{"n_layer": 10, "d_model": 96, "n_head": 3, "n_kv_head": 3, "head_dim": 32, "d_mlp": 256, "vocab_size": 1248, "activation": "geglu", "norm": "layernorm", "norm_place": "peri", "norm_eps": 1e-06, "positions": "rope", "rope_base": 20000.0, "rope_fraction": 1.0, "qk_norm": false, "attn_scale": 0.177, "bias": "none", "tie_embeddings": true, "parallel_block": false, "extras": ["capped logits"], "init": "normal", "init_std_qkv": 0.0668, "init_std_o": 0.0149, "init_std_up": 0.0668, "init_std_down": 0.00914, "optimizer": "adam_variant", "lr": 0.00217, "beta1": 0.9, "beta2": 0.98, "weight_decay": 0.044, "lr_head": 0.0144, "grad_clip": 1.0, "warmup_steps": 201, "schedule": "wsd", "decay_fraction": 0.451, "decay_shape": "linear", "final_lr_fraction": 0.1, "batch_tokens": 16384, "seq_len": 384, "doc_mask": true, "train_tokens": 112700000, "steps": 6879, "dataset": "wikipedia_en"}
Each number is 500 + 50 x the weight over its row's rms, rounded and kept within 0 to 999. Layers, rows and columns count from 0. Numbers have three digits each. The size before them is the row's rms in percent of the matrix's.

# layer 4 MLP up, 256x96, rms 0.149, rows 68-135, columns 0-95
123:637421439563511469480487527453545519473561488512437482577441529472511554517551517560541451486508489488492561523489491508521497542512467513459473444523512650520532433487476512504449561458480478303559524507531563417540512397548570454504494500537477447542503462475510466540492581548447420414
097:476580504505607516514503576467582384435553481520545530522563458464480414599536539526479460502520409504464507488526565446446447453516537477540447463511470478409418456518522512510473531503457472461590483484566485609468412509613533598415553462466466498470479551513465468511532536461520399537
116:570578566567386542473520503500454506547528465501432501566503534389477482514396497501484491471461485498438520503508515474546444514546480590576516473525521450506503637430549534445450528576449451444466539513489552493487572486428380521579455511472525421447473478479418557503588490433453553452
096:463603489444499525474563531409428436520462559462533482457473394510564509545585538438461540503492483482553449438652460466492484454483439571571583482489560540620484429478491437496531441543534487559499498507528419421536573572463498395468484536564478459466494495534533501468457492535468518533
090:580558440493549518516542468528525540461438463522414439555471557528421449486489440493473489504463545443525533499561600599435474526557521519508495548485369511613459517483506475544555440570563505475515497487524542546307429548533458495511481488499458422465469462540535415470521447472472537472
102:489512536538507448512432524443481464529452549519483564566390502511428496496515534532539516417555507519534513517497540509557481538459423461544586477554563478578439470464438548507618421497605486543446531440524467403457593420530537569520493479452512479543454415576513591465477544424470523408
104:492489526503490558586496573473464504491513435464467607446511513467462490406469547406565534408475509596544510497437535481535543506466493548396488466416541500542440512594522499589473529505432478555568430504433442469527579386566568470507486415532513516530495461512617504508488533496471595505
104:513448470520539462501511451537413482582515440517464483585554525490485569467497471479433544537463534514536636561532633528481564490530432497521528559450503530394544518483544486438461418480493624547427498439517486560515439444510521540410467417490492569504538511487528464430547543407509481413
096:518493475478470422529556489613505523523451400475599499494442456504569627408510554477542502507503462490502382438545520501470468507463491482494545489603469527446496412581618532531524544450452510522529548466491521369536583444504542554506520402531543538484428521491449458510470504565503517543
093:470510357482497436505529462530466536477496485474545439520482501564549455463445516554488441596514537408493475481568557568459535532546477501577527593448524480415511470501459542535542476445618617517438476508546502480435426571461542477429380426544513462464435461559490460489434544493522559503
106:511445541494499537526358491555418563467470472539474517597488517512498565546493534438592415444490497449554586438499531525477530452501627512498563459499546495451498534479468400567448408611567428459470456538500461439517525488492439518436554512470480544549502494487601550405506514507541463500
103:521471532488469437488590520544563559425526473428547461524527454445453508481448557475480550501423572520494480604498483501477534515495400464449520472494468560487472505484580475520492491520491411549593413496601633494511446459404481622542417510484458555506530528542534592471514478486460447403
090:492551460486505448496515558480506424468500482457406446449494555431436605469491525581497434458565524411449415524461473484520429430568464502547460472521517598475549505548560471533486588558570522568479449522589481538539534452557526525602485521529435481438501452501564429481528391515447573559
093:483528491517480527600537515427446456572522469518433498518461504409546559556573556453572555513426492500517445365466503469523510491540484474567537495443541481629526553470576571421503480510495436468450477494471481476496515524581536472548462573614502506541554489398523519538534393471540440579
106:490454437509522485510492600383489472567478472498455578444509468518538546436488484475569491521568510485414470494514513450526507444399439588462448461562533544488555474442525532597484514456418487495560568447556454497429523532418407527553502410583554496432490613515481553577531477507530471566
095:541598472432532566501408438567422457545474537486528485447497611548554433515519541492459456467460538589519485516416503419559488387551504487506569492500501538531575485508557432441488528488524510452541503574528458450549608467584650474444438485532429481474461512444486492470487517459539502466
103:459472424590493473505524600478579588471550628535438539450542479544407454461528482482571476547493487499533483506468497571562416444430501472510437519501485528448502492524451513488535464582453473513485533630455471471440444452619443533433485504515466512560526420587461517537489435425470443495
099:529548493426457542514431462522436484533451529521494484507444470486456544447419448503548475490481467492498484534558347469500536568451473482537539524562489581443605479556518512461538534519487634537521584500458432449508480471539495592476484513460546446542555489600548562513488470505578381382
092:468429506471477578474601538507382444408565532477461563512491514540578645527507529452427487437427514482537493473493456533472457495488496444502522486485537515478449530368520520519515552477441594455487461484476443486580418550557504460475567473461541490575518477567534565440476601494489429554
100:481456565456509537645454466406447546454510488511597555550568498568460413462500435501541522523497532583452483457449489441437599571455507556507505433490469614486482607519439533442490492517492473529520555462466416525533473450509525559460473443466533551618522544529439488443469452556474497523
094:417566552565534546436448499518477549400539557496392576572498441480574505490479426474459632465501458465478409460516461522535495481497493484582500563490503578490568543521565490518598467484469512503511486539477552528470489444485449457544429530500438467424451545558497414427522526603441573450
106:498474532571402490550543551583533408536502552402504586527557454552452519409465554539448525518480470458559511372455509473435517496479432534525456397470508574400502473561508553562474517515500535463477463437485476492487552458538492487590498521527587522540568542441576426492524556499427419477
105:520499485481509431376610593531577530486565529528526361531432547437513509501493545546442536523557557489484579483463557552458530483502569529537512574539575500485455472400478509505527450457457361468518517476524503513425452466508491452462464554549459457559535512402609523531469492484521503438
105:492591529465516437453471505515481501477498441515529598548499422517386491487562494526559454428544430460452488430433422462507450513450596585514403457531481552453585488569560547464430449560542547433527535463576510562395453541492497513473598475452475462514509523538583531531484454550550532480
111:604548530577433450481469521460403446568504520541515389471480469492561449610569504532489521448456496506574429468491518470525527459499541588527555599537528526535552489504471489548436449432393555447475455608470483541443466489435516476486600519445573529554552547515513444437469503475480433468
105:481526525498378411607389492448582521513514562532449491489491468522441427522494486472373460551446468532490503497565452549574529465553552495455474440529478457485529501458483453389598537536598500441476469477508533490587505446491554541445496404566507466562503507468536568475525499502533395538
098:563576441561524512547463610454572465596482520538424479509432482532464504548546529466511530525541481519559531598473512365489632499518480629445519505482506434598466550470456481526558553504428403460510506475497393470500452447473503519464495490496472578465459453554448536463548468546474502494
087:517493461533559582527612595518564520532502498530514433456469485486442414580509445453535453586476444659416534423593546566466516448498463496470494507451459508412441496438545560525514444526563493486498599462567501476509471535487479477551472463449545484525504490431498485519438571550527484398
090:519464433472570482513627432552440557501489514536546537380492472553517508496474540473551540512497543539528614534495430500470549539513482456478435579573483459648402525550557562492578503550500450523471510551461484540599587483445523484533464583423488456454487496423518525447437496465533515497
105:459474442557445408567383549510473596509510527470552423508476433548463511552522490536503508537430511521459432483472412432524461459567525455465471470486479516438505486368505564441532561482538428407441564470535551494592483550588480509451515475574496532492564516590486497530542455468456609511
093:614476583480566464360398475524524558505492557553587583485402544541426506429484453498518552525501461418508602473557543568499520542425437513487495443476489504485553472524593491482574493494509549497557599545539513483510483504530419489483430568468449557526479512572478481487417507501448455487
092:518509485515479458539492531529442470459630565526524439475499458571497570508490570475462568515490487583468432452473409445468518482581494472481488511484496476596555493505533442593532516485467520515499385421463514434532590400511583441472434472398525479477538491544561407419428495445580479476
102:480559475512537569609495541529466485445502552479549393455429406499577418566455534497499508588527511432470428475498487443564524499502487493374496452524533438473531551417491481528480495437478519462422493564546545613548558544535437443518484431514461531612541494504438474522575522530417512537
094:593413427516395464483461581529497513466487534540546421433466522526548520485491356449496537611455569449493524500456527483496502429541545464533469583523529518589542556531454546468530462458489511438500565497429511535530432546550462597439447508457552481526515470470549619446486544488568530445
113:422486494494565568533453528456589575510422450484549468542477479431519539483488498438541539438585524508472507483547528568588447423482588501411466403393448482491415481540505540484574513503443495474473497484523529482513613495478427478506588466532536501481467487468544596488544446494576565624
109:569472385512471420438568409565459506479500455470427588514544557484517511550427499410476538534497522487478504440490539477549470499491527557478543481555551474467420487480519582574535460529575585499458457449503420486438564378515512476472449509549483490556464450528506554641480588481538573480
095:448435423541574521562527509519521492512450466422487474612477513471606462491646444490559488418532509521501530500441555451493522474486498401473479449462504499445532546477491487666516531521443515522594541510530545470550426443459485545541476552531482454459468477376580508489414490490491463533
095:452502423449529441455484515475507497470521498500507628442530487471475528545541585457467533540460545441514494540581406455491542459608629514435506526496491468504471422416550481405577605484459449535625535547456485483528543507519529397491509543481517467507476508594504445453457504435497431452
095:547444460571440504418499499427491560473433435512522465460435495454492519435521588567460505532475569569569615526441435605486563526551523567509532543519507418582458516520475490525453568466506506487509589408562534427570482518422435468491494478454472507518463450524577456565411562499430501505
096:567501463475570568477574465608519522490520492426479544441515522562510453447488513505453541469468540429590454493540482477460492515525574555496570648485540462491540465429519442567504558515490495490574459499404384463444514489398546566494486515461515572451476488494545443484561428535410400501
102:400506480518480516548599498546510485488561482488530455418553486558504472485578436462583545542461596490477555551472494481465491508493446516504418416486465545500537510512447444480522453487466624347587546583451498453482536585491522584565514508486386420535569541447522487514477543549493502540
097:488474569484540538513521471543427544526489517522413484388521640531457578514496599564414536485519545510572523505414524411553518481451527495543542458425527514478502522503518466449577475546433534512520480490386490548403419475463398514476544491501501435458503555522386474486486546559525587513
109:465505493650495541469516424464572527561439472503447463462547561427481408552509473425421578493485638465571508486504512592528535493495570499473578472478438418551463488454580528523484484538493520604511516456426546496441537407474465481486524515472443499472463486564553529525516548584555536450
107:517423440477457455509522519486493479502498464548450453522454459460535528571507420516493486518577414423415520578517445521605483504471567620542409506468624492448475493503490497546410499498577549432539478535473426476474481503623466467517458426466553496571484453460408509472438456487595530518
104:518479428454463470515484396490462533481583467547551457493462506511495517440480506586498436450560508601609543499539549452472456594424524459499454427467512432556540584449545563487441519492556437554501504472438532474573491520530597434614434507516444481479454434514517589522432567497495549437
092:556435523442428516514581518459504505461505463469463516491488441445423548503530415548460529512556533604555557551490505534445544558463497428501542570499466463491544516501529603545516423477574398519456616453485474503545440480493542546490418426597507591505538537565463493417525498492567572405
101:545549546478564553503555545522488541460487605458408476548482584504472436483506598459469448581445552425512429461538386433502519544525531453479472469501393522545481516539539514524612452437498469489546446474575394568544473462476511484499539498473525399451578487532524474508526445550516435590
098:482434502539490428390410502490464484536547429582507452465504540460509503530555555496481501451569532442318501540399520456446465435581474509561494478590550557453507491513540488483537528502436571476475501553494387515487563532561559558509436493438539471451548535530449513493444482446528489592
106:581508510479472444493482623514556487607599528512576575573519458501490424565526453473434519488556483532522590542522509427508481588464618528479529426464468510445540489514474398438460495508491448403473553473497499537501452457448585539443560498562487509530519554508543553435467530584422500456
098:438487529603558433475578535419473498554539454542579487472500533554541444517509455537388444465536518438536475519483349569468513499509489555416445546487461551523514553446320501505448441503570497472485524568479501516514521545517542475477428434514435500577490482572458530493553477564492515472
116:494455482494536433522538544538588551508505575514463526440503543502556528494516416464503436545514618568452557505484433474530502573425493429558429428564494513451549519476577553383502525553474446440449526425423501516501435436434514580479481497444464594558555477479453603543439478460565510508
111:600454470564479522545584527484437492474512457469507615458521497453555408426511466420476438505518518467519484564492568462482494500532462551466499453515551503570471410443599594530542502471559489372508498500501558458559485540456449478552454464476446439582536487461523589461476419497550529621
101:376463475476500433529470547480519475523418549535462545554560493469484520534529542510440564476481495458490483512499543602536508512471473479475537509424467491486553464497622501485613410552498589439392562502541502493562459581546581473459354550522538612484438511522494511527546551461456446482
096:500447511545497411576526387583466450497462478520500544419610516531543553533531510551480488580521580593582576484450503580517522600453459523434565436450532455546453568497431567474555530491584507426508427519485472507479507492620456512570524560514544539509485422515473500508477519533461484445
107:470443533526439503452535464520541564545487455427499470453385479561529497460531543484505596575480465341449476538537447481543377526530476462527491524554471469530550502516400613528497454453518511481522462458549463567484407532543461468579508481567492540598448484592498526537447531570494554496
090:503476444575417608499586436532505529493571462507579452470541495566463572503512563505524497421488489500496469438455487568503502631513509604493506464484490453480475470498567398550491465576508530526439475550485460480507498422480508547476599513480518406514508583410437512409387518445565529497
100:614488552438538585435556520408573485502419595424514529487480473517511423563517510525499525572482502540445556545473587501519442489516597521527513506534559484460435573459512562497485435490547432521487524398504492498499418497548468488549515559530497408459549514568429586375511481477421524517
090:561478552510550492444435546508577369505506475478483530576477489433519472492482498518478440579531477581561466476462434432473442413552514516565406544553590463485544520469560548491446482484462420425477559557466434510499394493610420507539493495570545508588467499540458584440476486440502515536
101:495531429566527433526483386453484545479446467637477443371536488549519488427503511470525550568517486495505617512513523504461469546504481545457618499455479510517532514496617509439489442460510556476585486546488463460515380517518516512455514381427446421521532588539516517518455522511523530530
095:480572486493587475458498451447533515479578406581404494536495401489406493461561523472539490459437418532486452560476597537480531492488481461550562555546560492455471554498517540492498516588589501448436409460470554527516483544443530533529482396549442588386538526531532481425454540451497522464
109:524542486557525448508468508452516398530505532494468457480446556468572579475534544583534495418515480490453441483512398555534526523503551492537444533544504428428555532480494512393420527360432507492411498589573455543523506403592457425489546570504546501504423505592531452520564483486480479487
098:614466557637590537501513418511472461541485448529502436511538548468535550548489520382435527406510496498496522471467462489461513489587515616429532583487513506549538449440544468457464515533494492514436489489470396480524497443533538478506522415393473612459496461595439536491528512515556537500
103:425603453539458494425457554465501515472475464507585501484371546515504574364584555454461461545545505466545512504451542497569424506543481490529478434510517471487488461503494517627492517544455430475502498402608473513476456410502493454544544478545454531509520514491501536483442522602629477518
116:537542552540476521504451510499488580472494453346567543471468568576454440464496515526492509540468559526524577541430499457605564473502409565543607519591533410471479484548429511502453501605517461490535441536517541523509452475507495510466499447495531520388548572388467453419459506537489486520
100:492436541537519450550538572452465525506432467495485549508486496471532530448524557416560566483446577448504478601395490484479491533536492490436523608544512447578505504548468498511590397529529489557571419481543491501459533418529503459573498555405461554496476540582444549426500633483461566529
098:559493517468470544466546537421534423528425527475514483493492476431530530366489446437492482499570533510493501461450496414615513478527436544492391479511581514559525547439495523493511507555399448522492466513502582435479475546394470468532593556498507399529528495511535539567626532450504577558
109:534547504428466453493457617518558464422477495561518462466527472369563521487428496477531497520455504599493453499510432489499427411472404467577504488611541593422456495480530553410487508521471529477461537540548445490476499512510450529533623447523536512506579514586606474456538510527460453504
095:467515579473480501566534558561558518496456455519527469425556455472422496512534475476441495528509501590397541469492412469498476496438497437519440547499530459437522446477565461421500499582526480608601588457481579517523569561566479496510584482433391440581524445540549487482487589509429467476